From a checkpoint of a small transformer trained on Wikipedia.
Size: MLP 704 SwiGLU, 13.8M parameters.
Architecture: RMSNorm before each block, rotary positions, no biases in attention or MLP.
Each number is 200 + 40 x the weight over its row's rms, rounded and kept within 0 to 999. Layers, rows and columns count from 0. The size before them is the row's rms in percent of the matrix's.

# layer 2 MLP up, 704x256, rms 0.0669, rows 0-54, columns 0-127
096,224,115,154,160,201,242,192,268,184,229,218,199,233,242,207,194,156,171,272,227,198,214,216,171,252,228,186,220,249,221,221,172,256,149,231,150,210,219,253,185,198,171,133,153,206,290,165,195,210,189,190,137,191,154,175,194,174,249,193,164,195,190,190,247,164,223,267,206,149,161,207,127,244,229,252,163,252,210,241,174,234,67,217,187,193,158,143,156,202,253,135,195,241,182,232,148,169,216,192,249,232,176,275,212,216,184,181,192,172,162,223,266,243,187,220,349,165,232,254,182,199,143,145,272,219,128,172,227
105,151,186,220,209,216,250,158,156,234,172,239,170,245,190,198,161,222,194,241,203,205,204,175,228,247,278,165,154,261,185,169,251,209,205,180,204,229,240,245,148,178,230,232,206,231,168,167,199,173,171,191,247,217,237,194,220,138,233,254,136,245,85,201,279,185,157,191,152,150,257,188,182,249,185,190,254,196,168,221,177,279,173,168,129,227,119,155,258,173,127,234,168,248,175,208,190,219,206,158,227,226,169,210,132,128,158,275,150,115,179,215,254,210,212,208,265,213,205,156,218,210,181,213,141,198,224,235,265
096,195,196,147,253,178,205,200,229,202,114,227,165,211,193,148,206,268,138,275,200,235,189,239,129,216,181,179,225,192,193,151,171,132,207,217,218,205,150,161,178,184,127,153,219,134,159,223,211,261,165,190,162,222,196,219,145,181,197,274,281,199,215,146,197,281,169,228,222,180,188,196,227,171,159,227,177,249,215,196,246,172,168,245,260,178,125,192,189,160,220,204,137,163,184,257,197,157,180,246,250,165,201,240,223,248,257,223,245,241,224,200,184,154,87,175,231,225,166,183,209,271,303,217,275,194,239,257,179
101,201,243,271,272,213,144,175,173,144,165,231,271,225,215,181,230,261,219,120,219,184,167,238,224,228,220,235,172,231,216,173,173,123,198,287,213,173,213,204,187,259,210,173,227,216,232,170,196,212,193,248,219,214,258,185,137,150,186,185,149,178,255,218,225,207,294,279,219,224,145,240,224,211,216,205,244,267,187,217,227,232,205,191,277,197,222,211,194,222,192,146,198,159,199,209,155,148,177,185,169,236,229,256,277,144,146,224,208,161,154,199,200,196,250,220,200,217,159,195,221,188,149,166,144,173,190,219,164
097,269,268,187,258,273,213,235,220,272,194,157,264,239,235,247,177,236,193,252,213,221,210,205,110,203,147,220,226,240,171,201,226,206,184,194,235,192,193,146,174,196,204,202,168,199,232,234,221,192,225,222,175,180,209,172,226,213,99,219,196,230,209,204,89,251,241,193,202,271,191,124,112,127,250,128,203,134,245,147,198,185,186,141,206,236,214,216,227,223,189,232,229,228,184,254,144,155,191,227,246,271,217,222,191,224,260,178,188,276,219,257,172,225,179,304,217,184,219,172,174,174,113,176,172,210,174,175,171
104,167,230,214,194,194,231,226,214,90,154,181,177,214,209,322,247,201,189,238,199,216,149,203,180,169,142,130,205,271,230,168,287,241,192,218,265,223,266,270,227,227,209,151,284,220,261,175,198,187,236,136,194,287,174,227,223,188,236,164,209,254,210,169,227,134,228,235,126,194,174,257,206,220,210,130,208,121,170,248,170,197,207,180,199,223,221,221,135,171,209,182,219,241,184,248,150,159,216,178,192,182,186,302,177,287,178,201,170,207,190,182,236,180,251,168,245,188,213,207,211,202,214,192,166,177,159,170,250
099,191,164,173,253,144,182,188,214,279,225,200,191,159,235,256,201,185,86,201,147,250,227,227,191,205,197,191,229,175,161,283,166,229,235,229,223,254,248,193,205,191,186,174,183,192,221,177,151,266,169,150,220,158,189,181,229,253,233,217,206,165,151,190,182,257,155,197,109,291,182,143,247,264,211,180,170,165,170,170,136,190,185,182,182,194,187,161,131,171,111,179,169,213,181,210,285,267,224,182,174,198,99,198,206,200,231,205,246,183,215,253,227,126,183,193,177,186,213,191,206,176,203,234,171,154,216,179,260
106,210,215,170,140,297,98,101,215,213,211,236,158,211,227,185,201,105,204,233,210,143,223,143,169,219,181,133,137,242,169,138,264,300,246,196,245,172,238,193,236,206,226,215,195,249,203,166,224,201,205,201,167,217,237,243,194,177,209,212,213,234,212,279,166,157,223,224,206,216,159,229,279,255,117,161,149,239,148,191,187,165,172,174,172,208,208,136,177,223,242,138,221,245,142,235,155,249,209,137,205,146,252,248,187,230,238,128,217,192,213,228,268,230,139,203,199,196,195,199,164,154,140,266,178,241,247,191,207
107,154,199,194,294,177,208,147,246,163,214,217,175,164,258,109,197,230,191,168,217,158,138,198,159,204,167,144,216,178,181,229,199,213,226,189,210,133,279,185,145,264,184,143,192,155,151,211,245,198,217,174,234,179,224,235,206,230,128,231,210,213,204,219,212,169,189,208,183,186,213,232,224,196,160,242,199,128,230,205,285,267,156,153,84,171,264,195,178,210,191,173,160,157,138,276,194,229,226,234,168,229,224,193,161,202,210,223,295,208,157,200,266,196,162,164,261,221,154,240,127,169,205,209,219,233,204,179,79
087,290,194,179,125,241,260,244,173,194,189,216,215,186,282,239,184,147,211,177,149,209,244,153,157,140,166,195,233,145,251,220,277,150,223,183,281,187,216,241,156,231,257,154,128,234,197,218,269,170,190,255,234,212,231,205,207,248,222,224,227,242,171,170,206,162,181,204,206,181,201,203,174,160,170,210,272,150,160,221,209,206,257,162,171,181,212,257,227,262,244,218,254,253,238,283,183,232,217,193,203,163,202,193,116,183,256,176,160,252,187,251,201,265,192,224,230,197,204,178,201,216,243,199,213,192,134,165,233
098,186,186,181,242,198,305,191,124,251,186,170,175,188,263,156,231,256,270,225,210,235,213,207,151,217,171,157,186,211,295,156,193,182,233,193,190,184,158,178,213,177,221,201,283,197,167,220,215,210,350,181,102,245,259,232,188,193,211,127,212,195,171,196,208,222,226,155,231,201,267,171,177,201,185,230,209,145,139,184,158,167,189,159,243,195,225,132,139,154,256,165,225,151,189,233,195,209,277,232,167,238,171,216,138,210,259,201,178,190,225,211,225,234,149,255,110,173,149,207,210,137,184,243,192,207,221,232,218
094,250,221,222,225,175,221,252,178,190,194,208,112,158,221,213,203,182,142,246,189,174,194,177,152,198,137,159,254,185,171,195,232,158,204,171,178,272,216,145,214,183,185,216,171,257,161,244,251,234,154,149,213,166,174,247,199,229,121,137,200,213,224,209,231,209,224,190,207,165,222,219,187,328,218,181,184,233,202,157,253,293,200,176,246,205,236,133,210,230,149,174,158,208,220,135,169,185,166,183,242,202,177,130,206,239,223,221,230,134,180,236,149,198,215,156,218,304,155,213,220,215,230,199,214,199,177,178,200
099,241,263,182,196,259,269,243,262,230,242,232,228,148,206,158,137,318,162,239,186,193,232,101,197,190,134,171,206,174,186,200,207,154,174,198,186,179,191,244,223,140,185,150,191,200,272,140,197,224,194,181,179,177,269,230,291,236,191,193,197,234,188,224,196,155,249,192,226,234,233,206,203,216,199,119,200,180,242,234,234,188,186,255,226,182,156,177,179,133,208,215,198,187,140,222,276,247,203,217,232,152,226,256,126,226,202,245,122,227,274,222,215,238,255,201,143,214,207,214,206,263,171,156,226,181,157,212,187
103,141,130,159,192,193,121,228,184,230,177,231,142,222,279,164,265,207,302,283,206,191,251,245,164,67,258,198,230,213,173,185,195,164,187,185,180,218,207,162,152,252,123,231,204,128,199,209,184,215,195,210,151,172,208,195,199,151,240,141,182,237,181,179,202,231,196,196,172,240,188,158,122,152,169,223,225,213,243,193,193,106,213,146,265,209,174,160,253,155,158,172,214,185,184,184,174,209,288,196,240,175,198,203,219,199,201,190,195,185,210,222,230,169,150,259,160,261,213,248,233,226,161,189,204,243,198,261,161
103,211,195,237,183,154,213,191,293,150,222,128,278,259,234,240,210,173,268,226,238,174,171,154,208,250,131,202,126,89,152,178,238,284,299,218,179,233,210,186,170,205,205,242,209,198,184,208,233,174,172,203,210,239,149,275,157,206,142,234,167,167,203,217,166,202,201,193,244,150,127,182,211,165,214,242,173,254,230,184,243,230,254,161,148,183,207,174,161,251,219,316,189,223,183,185,236,129,197,197,182,226,191,152,199,213,214,202,309,150,211,241,173,144,131,155,203,204,233,163,232,109,243,286,252,215,190,198,220
100,209,177,210,228,194,240,211,192,210,234,239,231,199,179,231,192,170,196,150,253,213,120,149,245,181,154,182,106,110,138,156,162,184,178,202,193,177,227,252,267,152,191,205,257,218,185,174,251,154,188,211,163,170,99,323,216,229,146,221,256,177,202,201,244,206,184,164,141,152,193,185,268,220,165,215,253,245,183,180,218,110,241,201,218,205,230,207,273,222,245,161,235,236,235,148,242,203,226,223,190,215,186,153,162,201,206,255,144,203,257,94,255,329,231,235,183,143,241,246,154,171,139,256,218,195,245,183,227
093,190,285,135,293,173,131,200,199,119,121,142,168,89,210,197,186,221,221,174,271,177,161,182,190,181,210,173,187,299,222,214,216,200,183,234,251,164,227,165,222,178,180,213,251,202,214,162,176,207,240,151,184,266,250,247,311,248,208,237,176,232,169,151,212,249,196,241,253,249,199,202,145,281,184,167,188,158,275,140,192,224,203,137,152,162,188,200,201,221,239,215,164,182,132,191,133,167,193,178,223,222,165,208,223,241,139,209,239,191,222,270,150,181,228,128,283,241,147,215,246,144,202,133,265,185,188,224,210
102,150,249,163,185,205,100,120,238,214,197,225,238,183,171,294,159,194,209,251,158,282,183,188,226,254,185,99,178,218,240,207,188,265,191,172,172,282,209,210,217,195,175,192,231,257,259,185,126,206,166,235,216,171,166,256,190,248,244,219,221,130,188,185,108,178,194,216,239,193,190,209,187,197,162,212,224,223,191,122,116,233,188,198,207,182,223,167,168,202,216,184,195,168,209,214,155,152,185,226,216,209,225,163,256,171,216,161,199,179,171,160,226,164,229,136,171,161,198,220,123,186,166,153,264,238,214,248,129
095,293,216,194,134,208,191,205,207,294,250,235,243,303,176,197,211,225,250,169,248,244,182,192,216,150,165,208,230,277,211,212,189,180,169,220,179,168,226,281,215,202,170,173,219,147,187,234,241,190,193,193,141,228,254,177,207,230,165,189,207,118,188,301,181,229,263,269,192,202,217,259,220,102,193,276,229,183,189,179,136,195,208,164,239,197,155,216,221,249,298,211,205,180,175,245,216,229,200,191,202,164,160,202,162,162,133,187,174,233,134,189,167,204,202,206,207,205,222,189,302,176,233,172,199,183,235,277,157
094,175,118,197,192,195,147,199,225,262,193,292,185,273,235,148,184,248,152,218,150,162,167,207,230,183,174,186,151,218,216,221,233,207,200,191,181,173,203,283,183,97,206,196,213,160,248,176,210,183,188,207,287,185,216,167,262,198,238,164,141,204,204,221,176,246,237,177,200,325,148,90,192,211,271,167,268,154,259,212,205,221,242,238,184,196,184,165,200,191,285,181,248,181,155,239,220,188,179,222,234,211,201,167,233,132,247,220,224,254,144,134,172,231,189,200,187,214,135,169,188,210,150,119,224,174,280,223,335
097,191,240,160,243,245,238,177,217,192,247,149,188,187,204,155,231,148,195,143,151,237,159,215,216,248,158,237,324,221,208,162,195,157,180,239,177,244,186,208,127,204,166,106,238,232,177,141,253,142,160,113,186,224,182,156,161,161,220,221,235,209,168,201,140,198,169,169,156,156,183,211,240,199,181,168,187,294,119,232,162,260,207,236,223,222,245,250,214,235,226,182,200,170,219,202,188,222,200,190,179,195,245,156,243,249,189,190,182,232,174,141,211,247,225,188,226,144,152,296,183,272,137,171,170,187,291,206,190
095,208,252,175,203,224,249,235,170,226,163,195,212,174,299,243,168,269,157,225,174,242,241,257,213,275,246,187,203,191,242,211,206,259,203,217,141,182,241,189,261,96,316,172,217,209,193,181,252,182,248,193,156,213,213,231,254,217,222,232,196,175,206,150,162,276,145,171,201,161,222,256,152,243,194,199,123,194,233,167,206,191,187,207,150,236,186,98,204,185,228,187,219,215,214,247,219,280,259,233,256,216,205,221,128,224,220,176,231,236,210,260,137,171,190,124,206,189,261,211,173,214,253,192,184,175,186,175,251
105,252,200,240,190,216,171,229,185,213,240,131,199,213,132,156,189,153,230,210,236,188,233,229,187,225,166,247,249,167,216,218,231,201,162,200,283,204,184,204,196,246,174,248,204,131,136,190,152,164,219,221,159,215,204,139,209,226,248,196,159,247,190,221,230,225,201,204,237,188,173,166,189,189,126,181,247,291,194,253,223,224,210,164,155,192,250,234,164,195,201,250,130,181,157,225,181,273,181,168,271,211,284,233,220,163,200,243,260,123,192,227,183,139,186,208,208,239,223,187,183,268,223,165,223,143,209,181,223
102,168,229,196,202,206,158,226,220,215,195,212,121,243,213,239,219,136,163,211,180,118,164,224,198,229,187,205,212,229,278,213,201,234,219,226,191,140,273,179,245,202,282,181,166,214,186,110,282,173,244,221,214,206,196,258,130,230,170,304,152,105,248,211,157,232,142,170,259,229,213,164,267,268,217,211,187,247,186,222,177,178,153,138,180,168,196,169,204,225,231,191,233,225,228,213,199,219,122,261,182,151,196,138,207,179,202,235,210,181,248,175,169,262,186,150,219,147,225,248,206,199,145,243,198,144,159,178,269
095,257,254,213,170,214,164,252,207,223,214,147,130,217,225,153,203,200,175,209,204,205,219,176,228,209,169,186,229,197,247,120,277,275,250,259,163,205,298,180,255,265,198,298,189,181,221,245,273,139,186,282,194,183,167,217,118,153,229,178,207,169,162,163,314,203,189,231,216,159,155,202,186,207,207,215,210,130,176,244,197,211,253,177,86,183,164,226,157,220,209,253,160,261,204,143,256,246,258,229,217,280,225,223,204,236,138,161,192,194,163,251,157,146,210,152,209,186,255,143,239,186,197,273,209,210,197,143,252
102,128,174,232,206,154,193,119,224,214,249,158,169,175,215,201,205,222,290,197,168,128,194,259,169,169,192,226,167,241,179,149,154,174,100,222,138,224,302,187,202,306,187,204,281,163,195,192,180,216,151,197,217,190,163,204,216,190,240,231,252,194,225,161,107,209,154,188,237,180,225,231,189,184,187,190,208,181,226,219,171,174,217,75,212,244,159,248,198,188,197,215,160,226,270,120,200,182,162,150,151,157,257,196,162,210,158,96,200,210,169,198,199,203,279,157,252,163,226,228,212,210,240,220,170,197,175,265,171
102,190,200,248,110,167,164,219,205,230,271,176,194,240,162,201,253,197,210,192,276,285,231,174,150,176,121,207,129,192,219,119,196,178,166,267,194,195,221,145,171,247,158,147,239,207,94,158,146,226,144,192,212,216,174,227,176,216,173,174,175,203,197,164,202,196,196,245,107,154,234,233,124,258,171,188,134,226,193,231,275,252,237,187,257,149,136,93,142,183,205,196,131,168,262,226,82,200,256,177,197,164,137,179,175,229,266,222,192,206,254,147,96,190,175,252,287,200,217,232,203,151,176,247,182,156,162,222,182
099,175,116,231,185,146,133,205,210,192,256,133,216,245,187,178,127,168,253,212,180,235,203,183,143,179,223,215,236,185,251,190,225,163,196,264,218,209,197,201,217,220,193,172,175,232,184,150,167,131,176,217,285,250,218,227,210,199,260,106,217,205,179,166,176,187,205,209,214,136,250,238,243,199,178,210,295,179,228,184,277,210,158,148,149,155,215,236,228,282,150,197,212,189,223,189,103,158,240,154,193,177,187,165,243,220,230,192,309,86,181,161,225,168,192,170,213,268,209,210,241,132,152,201,193,270,191,203,219
096,287,238,166,204,207,222,151,193,176,209,193,282,105,223,215,249,194,194,187,165,190,208,226,233,173,206,196,192,228,201,150,169,191,223,278,217,176,191,224,182,168,223,108,118,259,195,205,247,181,117,203,147,198,200,245,170,173,229,138,221,144,166,217,195,247,184,269,229,210,107,190,195,239,251,193,167,161,179,218,160,211,226,173,149,109,193,237,231,291,206,233,250,166,181,277,182,195,167,171,262,138,300,214,195,214,229,186,226,228,183,255,137,172,277,158,255,180,237,109,231,191,274,142,204,194,219,198,211
093,182,228,156,133,199,190,202,194,202,190,231,134,184,208,266,203,243,165,250,262,203,236,171,228,177,243,175,197,140,184,242,171,133,265,162,207,215,198,198,166,196,131,263,156,156,216,198,199,305,232,160,161,207,182,155,251,204,229,228,147,203,232,239,212,189,206,243,181,265,171,176,184,239,174,229,93,188,285,197,211,198,184,156,223,244,155,181,209,169,232,249,135,156,220,259,120,214,190,190,152,193,195,240,188,233,221,224,248,234,222,201,162,178,179,165,225,209,164,251,185,232,209,245,187,203,233,260,202
102,259,219,223,222,192,127,205,202,250,247,223,220,227,180,225,153,165,190,237,175,91,273,178,162,231,213,217,287,216,237,222,189,119,104,183,288,189,197,221,221,209,237,213,152,171,198,216,199,224,220,173,174,175,187,180,203,227,134,211,268,233,258,178,242,247,186,203,214,199,241,232,223,184,180,181,156,248,260,206,134,258,238,176,224,154,222,209,205,187,179,218,202,180,250,243,130,149,236,139,95,122,230,204,283,168,221,180,282,241,199,210,175,236,174,184,222,236,221,221,181,180,180,201,187,153,186,254,166
102,264,249,124,187,94,203,195,140,180,145,147,220,217,214,216,124,225,179,243,191,223,215,190,203,152,201,213,252,188,170,191,231,289,129,210,249,173,257,259,151,197,256,229,249,214,141,174,150,238,301,172,187,209,199,214,171,257,194,151,144,220,181,173,191,245,179,170,194,218,172,211,161,268,217,212,243,157,190,224,164,244,217,140,189,195,245,222,195,191,236,237,195,227,232,170,278,191,228,201,240,249,187,227,233,208,193,189,215,204,163,229,243,245,176,175,249,265,180,174,182,154,289,136,233,299,172,128,165
096,185,174,175,174,184,187,179,238,145,200,98,260,33,218,214,233,301,204,209,256,292,222,205,214,197,257,196,162,173,262,185,179,191,153,245,213,199,203,209,237,197,168,170,192,183,211,119,133,146,220,210,249,138,124,238,237,195,277,175,208,112,187,240,181,105,182,177,187,212,190,196,218,176,192,209,193,248,196,235,167,191,146,172,256,256,205,294,210,178,124,248,162,215,229,169,196,208,169,159,254,216,227,231,280,258,205,199,221,172,198,211,204,219,200,228,234,172,188,182,160,199,186,124,277,195,228,228,193
104,225,166,274,193,229,169,110,194,216,153,158,150,198,183,206,177,224,251,125,196,126,199,217,218,176,221,146,244,255,208,159,236,125,159,229,170,172,183,215,239,238,215,193,207,213,111,174,161,186,254,155,244,240,189,203,196,160,186,237,178,250,147,241,182,167,157,202,215,194,133,247,192,231,156,235,246,193,229,134,147,161,184,168,197,237,183,258,210,205,211,105,187,177,215,215,203,132,133,246,225,222,134,169,249,185,181,217,292,144,153,185,211,210,256,300,171,219,166,174,173,183,233,247,274,226,231,216,158
104,174,224,230,172,158,238,193,236,175,236,182,156,212,186,239,199,218,168,172,149,195,265,204,156,164,226,168,176,226,153,242,160,115,251,246,132,235,264,166,205,235,253,186,228,254,282,183,181,214,172,229,175,221,240,250,252,198,223,251,172,201,216,200,157,165,168,209,203,122,147,141,279,132,181,236,205,186,169,222,230,190,208,222,189,201,158,162,185,204,176,190,154,161,159,216,172,203,135,158,154,154,120,193,118,235,93,140,182,230,194,264,227,213,188,192,202,182,152,157,252,171,196,243,178,211,283,197,188
107,192,204,252,171,233,223,225,214,135,201,248,156,244,197,186,175,181,271,277,208,228,209,233,205,170,211,248,235,216,308,256,216,213,173,208,202,158,134,249,222,244,223,191,239,197,188,125,266,172,207,265,107,211,194,199,225,255,146,215,177,262,256,220,156,216,206,195,188,182,211,193,149,213,170,158,234,171,286,249,201,163,201,96,218,205,180,231,207,163,244,217,85,140,186,159,161,253,205,230,190,293,133,229,296,260,192,232,238,232,208,246,114,175,184,198,194,184,191,246,241,256,196,188,259,178,175,114,218
100,207,210,204,231,223,190,147,258,232,198,263,145,217,183,241,113,230,204,203,283,166,224,227,190,229,189,185,220,163,192,125,278,312,176,250,202,185,164,240,168,111,190,138,273,192,180,201,222,246,138,145,242,229,230,283,265,249,198,210,232,228,136,225,149,189,222,181,216,221,302,160,128,181,224,181,120,171,181,183,168,197,245,190,220,209,201,161,221,180,228,205,185,187,207,222,144,188,230,212,155,240,255,191,113,183,215,233,175,177,135,258,233,186,215,167,219,162,139,190,221,100,216,173,270,160,126,188,167
092,254,142,230,277,263,163,176,256,275,115,231,175,205,242,253,221,155,125,168,213,200,202,231,205,219,138,195,223,237,121,236,173,251,179,188,191,199,234,191,212,194,196,152,203,171,287,201,194,175,219,255,111,193,237,183,250,146,211,168,192,212,251,221,143,198,240,213,198,169,234,154,258,173,271,267,263,273,211,209,232,189,117,225,312,223,160,267,263,171,175,229,183,151,225,206,166,167,183,178,185,157,242,244,285,207,146,205,198,183,217,255,169,195,216,201,94,253,224,219,219,200,137,211,266,134,222,229,165
099,168,203,209,226,194,258,215,209,215,146,201,266,167,215,193,169,131,167,196,167,170,177,235,248,306,211,231,238,162,199,157,234,158,285,214,165,196,184,173,121,190,231,187,140,194,187,133,265,239,178,184,216,229,111,228,211,137,180,288,161,230,212,212,245,218,257,177,182,190,183,179,187,253,246,220,162,154,214,172,252,246,193,227,184,239,210,222,234,196,272,165,230,241,140,224,194,194,204,165,168,200,197,212,292,236,232,268,171,168,266,222,236,191,190,225,220,140,207,248,181,151,285,208,254,203,227,145,242
102,193,191,196,89,137,139,200,212,231,158,164,183,224,197,155,227,154,182,152,151,269,245,195,157,196,219,284,200,191,253,250,162,290,273,194,169,261,167,186,235,166,267,144,220,217,238,283,190,160,202,175,190,242,205,199,214,168,160,190,183,230,221,209,150,250,191,176,175,207,160,172,211,138,184,180,229,132,218,198,221,159,98,262,171,216,204,223,148,118,223,174,104,167,183,277,235,220,199,306,238,174,130,292,150,174,264,193,191,248,201,249,157,137,189,194,190,249,236,250,243,229,199,216,191,183,162,185,191
096,201,217,201,278,246,285,223,209,204,174,177,157,167,146,115,165,251,234,175,215,199,170,225,212,144,180,173,172,199,180,145,138,306,225,145,255,213,207,169,217,180,194,240,211,205,210,213,222,193,167,156,149,238,220,232,191,104,148,200,175,201,200,201,217,284,239,234,176,159,201,179,218,180,205,238,186,182,195,164,258,119,241,257,237,200,187,127,156,182,241,134,210,99,189,229,240,194,124,210,268,263,256,203,223,190,251,244,143,246,246,217,210,211,251,232,251,147,170,214,134,259,280,138,256,252,205,216,193
093,184,168,199,224,182,186,239,236,198,312,183,275,205,233,246,194,179,259,222,168,134,215,199,202,196,202,244,192,200,207,252,179,169,204,193,233,197,146,181,241,235,199,145,177,221,251,214,211,253,133,202,268,256,189,159,149,200,252,190,180,191,302,284,219,157,179,196,184,263,163,166,210,235,228,146,304,176,218,204,194,319,155,190,200,224,124,203,164,198,263,164,143,195,208,137,297,201,238,156,163,291,217,179,210,242,160,148,195,177,159,211,147,220,201,250,252,199,218,202,255,96,180,159,193,178,183,222,220
103,158,215,200,177,196,235,183,250,221,101,172,229,125,202,200,160,115,214,142,164,197,194,259,166,173,206,229,223,221,103,213,170,207,280,211,191,195,199,169,125,210,213,111,169,224,255,208,225,227,274,206,154,244,258,194,120,102,229,228,170,246,186,158,160,183,180,257,223,208,176,256,184,188,253,169,223,196,228,141,120,174,123,246,165,191,216,239,178,193,195,154,212,192,122,184,212,181,199,149,225,190,188,218,224,243,116,166,186,168,148,217,235,208,209,239,141,247,200,137,188,191,217,124,112,211,205,241,170
091,212,132,226,257,216,163,176,234,128,188,210,162,237,180,194,262,239,198,165,215,236,207,198,198,230,194,201,122,271,192,127,207,231,216,178,241,198,217,198,140,223,213,185,244,130,132,194,213,114,223,198,209,243,211,223,154,174,201,291,134,185,181,152,194,236,250,206,171,146,250,191,177,194,177,167,218,299,240,194,182,240,242,208,202,169,182,206,173,173,240,188,180,221,209,150,141,155,253,198,268,238,251,199,97,261,239,190,235,209,235,156,193,271,264,186,229,239,194,190,151,213,202,206,204,66,166,210,254
095,201,225,171,183,250,148,203,185,212,231,153,207,146,215,151,213,220,229,170,205,174,235,189,244,119,248,223,195,119,191,158,235,194,266,225,238,159,220,214,227,207,231,222,178,244,184,165,188,160,175,196,202,248,164,223,197,128,180,102,147,177,229,238,213,249,211,215,211,207,159,149,152,216,185,211,280,110,257,292,234,176,194,242,174,141,107,235,145,224,192,263,197,204,208,108,195,156,235,145,158,225,221,214,189,220,221,201,268,182,237,134,183,215,289,234,244,183,188,148,167,226,191,216,168,168,196,235,224
102,240,227,120,171,184,228,270,202,181,164,252,258,244,154,256,168,134,144,142,179,201,172,247,190,255,280,231,215,189,225,238,191,166,226,153,95,160,166,117,165,215,211,158,259,193,192,249,245,235,180,156,176,167,196,121,192,187,202,267,142,201,281,205,149,257,180,191,194,235,163,184,138,258,200,217,154,176,195,188,194,212,178,186,132,184,212,157,101,203,174,167,251,306,176,232,212,244,161,226,221,240,218,193,187,227,170,185,181,162,218,223,195,243,201,174,243,161,178,138,218,124,172,180,231,260,169,97,247
109,240,146,275,167,228,204,172,205,241,170,162,166,199,225,225,200,230,171,166,226,192,190,212,188,181,177,207,229,279,247,186,247,258,177,206,155,244,182,160,173,263,245,233,187,158,219,170,217,237,269,172,171,220,138,225,191,193,251,221,242,244,243,209,174,237,195,298,192,158,208,195,173,204,206,260,164,191,279,199,130,239,158,196,177,256,233,159,176,136,191,287,253,218,215,188,163,183,174,182,175,143,143,186,169,219,204,127,289,226,156,148,170,211,98,172,217,203,314,148,231,240,190,149,264,154,177,221,228
101,159,169,251,221,147,235,138,166,253,219,230,167,164,214,202,222,182,216,209,217,176,242,172,190,210,168,139,176,137,165,159,261,213,129,187,250,236,206,277,179,230,204,228,197,185,221,193,234,247,229,205,239,278,184,151,247,232,235,232,258,213,277,240,238,251,189,235,217,186,150,152,204,236,110,169,229,184,216,211,222,205,228,175,250,160,228,215,201,214,167,218,213,195,125,240,185,186,189,156,173,230,264,203,217,252,214,183,182,197,214,201,217,216,212,256,215,202,172,199,145,186,227,220,160,176,286,229,270
106,234,125,187,164,219,252,165,282,210,264,196,293,200,160,179,190,240,132,212,195,226,178,228,239,184,231,193,248,230,145,167,210,225,156,239,130,307,186,169,179,243,144,209,165,214,258,193,256,194,261,220,241,198,153,168,171,133,154,283,241,198,158,154,176,123,157,238,192,217,156,201,199,173,267,245,212,211,296,196,197,241,180,168,165,161,191,295,181,244,161,173,230,219,168,218,212,199,192,184,210,298,163,184,199,216,225,179,246,147,246,203,229,230,245,212,200,156,259,225,173,228,242,232,229,160,227,217,190
101,167,271,213,186,250,324,230,164,200,215,216,209,290,279,186,167,254,187,176,248,140,206,198,212,275,224,237,235,286,147,143,162,123,216,193,205,129,151,182,181,203,195,250,165,132,168,256,178,204,207,204,184,160,161,157,160,171,217,153,209,181,212,180,138,194,159,196,212,146,215,171,174,124,208,221,117,215,170,192,206,189,242,140,177,216,253,197,209,220,140,242,189,206,254,196,194,231,183,242,119,144,288,231,193,181,237,239,213,237,249,103,221,187,163,204,191,213,212,206,154,165,214,219,173,159,184,223,177
106,204,128,249,208,202,234,277,243,232,245,202,291,173,127,130,215,219,165,211,217,161,212,202,232,194,162,262,204,259,150,118,200,144,231,179,189,194,195,192,212,216,188,133,146,209,171,222,234,184,260,250,231,234,153,147,166,254,229,240,164,174,222,160,226,209,138,233,246,162,213,189,113,174,115,205,240,209,125,199,181,193,173,194,146,215,179,180,220,190,221,132,236,133,213,237,225,133,260,225,136,156,285,218,167,178,288,193,145,212,181,234,220,155,181,205,200,210,164,213,218,173,252,181,261,121,222,210,180
102,255,197,191,155,207,197,249,304,185,250,218,194,208,241,219,188,204,135,202,118,265,230,174,156,199,198,213,188,158,144,226,229,195,155,166,185,204,189,213,119,216,187,146,185,205,224,208,202,186,214,189,218,178,87,209,138,177,258,163,186,237,225,168,296,124,124,154,147,171,197,114,241,207,216,177,193,252,268,208,183,177,259,120,220,247,126,157,208,262,252,187,216,228,196,199,234,284,181,195,184,234,205,212,222,224,202,160,164,227,210,194,195,170,202,261,270,161,162,200,123,223,226,147,267,233,208,249,260
102,180,202,205,231,150,206,267,199,182,162,169,204,144,171,154,218,258,191,214,140,162,129,139,256,176,100,207,217,214,181,212,232,177,186,227,205,188,176,195,256,148,262,197,167,188,192,175,164,227,223,283,289,197,197,167,125,219,222,228,160,166,200,106,207,249,143,197,221,198,178,142,186,214,193,230,213,201,138,309,268,208,217,236,142,179,203,220,281,161,169,149,251,235,201,167,188,239,148,194,234,212,170,209,226,239,208,230,196,214,192,229,241,183,222,81,147,189,276,168,192,276,241,224,159,220,241,172,211
097,217,231,203,216,252,285,179,246,246,291,156,220,170,177,245,163,149,227,220,163,93,230,228,277,221,246,181,175,185,120,251,191,173,253,178,236,233,200,217,210,208,232,252,134,233,175,244,194,221,234,221,239,198,248,143,217,184,201,153,138,206,208,129,236,266,197,191,190,172,94,195,190,214,163,177,187,193,223,199,220,188,175,174,152,214,145,192,238,221,211,155,223,224,194,256,264,233,185,289,156,172,225,229,149,131,207,156,124,154,248,208,142,214,151,211,176,237,214,193,212,163,199,163,180,243,233,261,230
100,133,116,195,170,119,233,191,157,209,156,130,229,196,208,135,185,231,189,225,227,233,309,180,161,180,215,192,134,154,248,165,278,232,125,155,256,255,212,224,179,199,247,182,222,233,276,253,180,228,274,196,155,184,267,122,211,220,220,121,201,269,221,126,167,239,214,201,216,212,209,181,119,138,222,160,203,195,231,226,149,154,207,189,194,173,231,232,174,241,241,179,204,211,168,211,207,254,225,170,208,212,161,247,178,190,212,216,209,160,209,175,186,198,148,238,201,213,195,219,226,295,267,260,156,196,229,220,169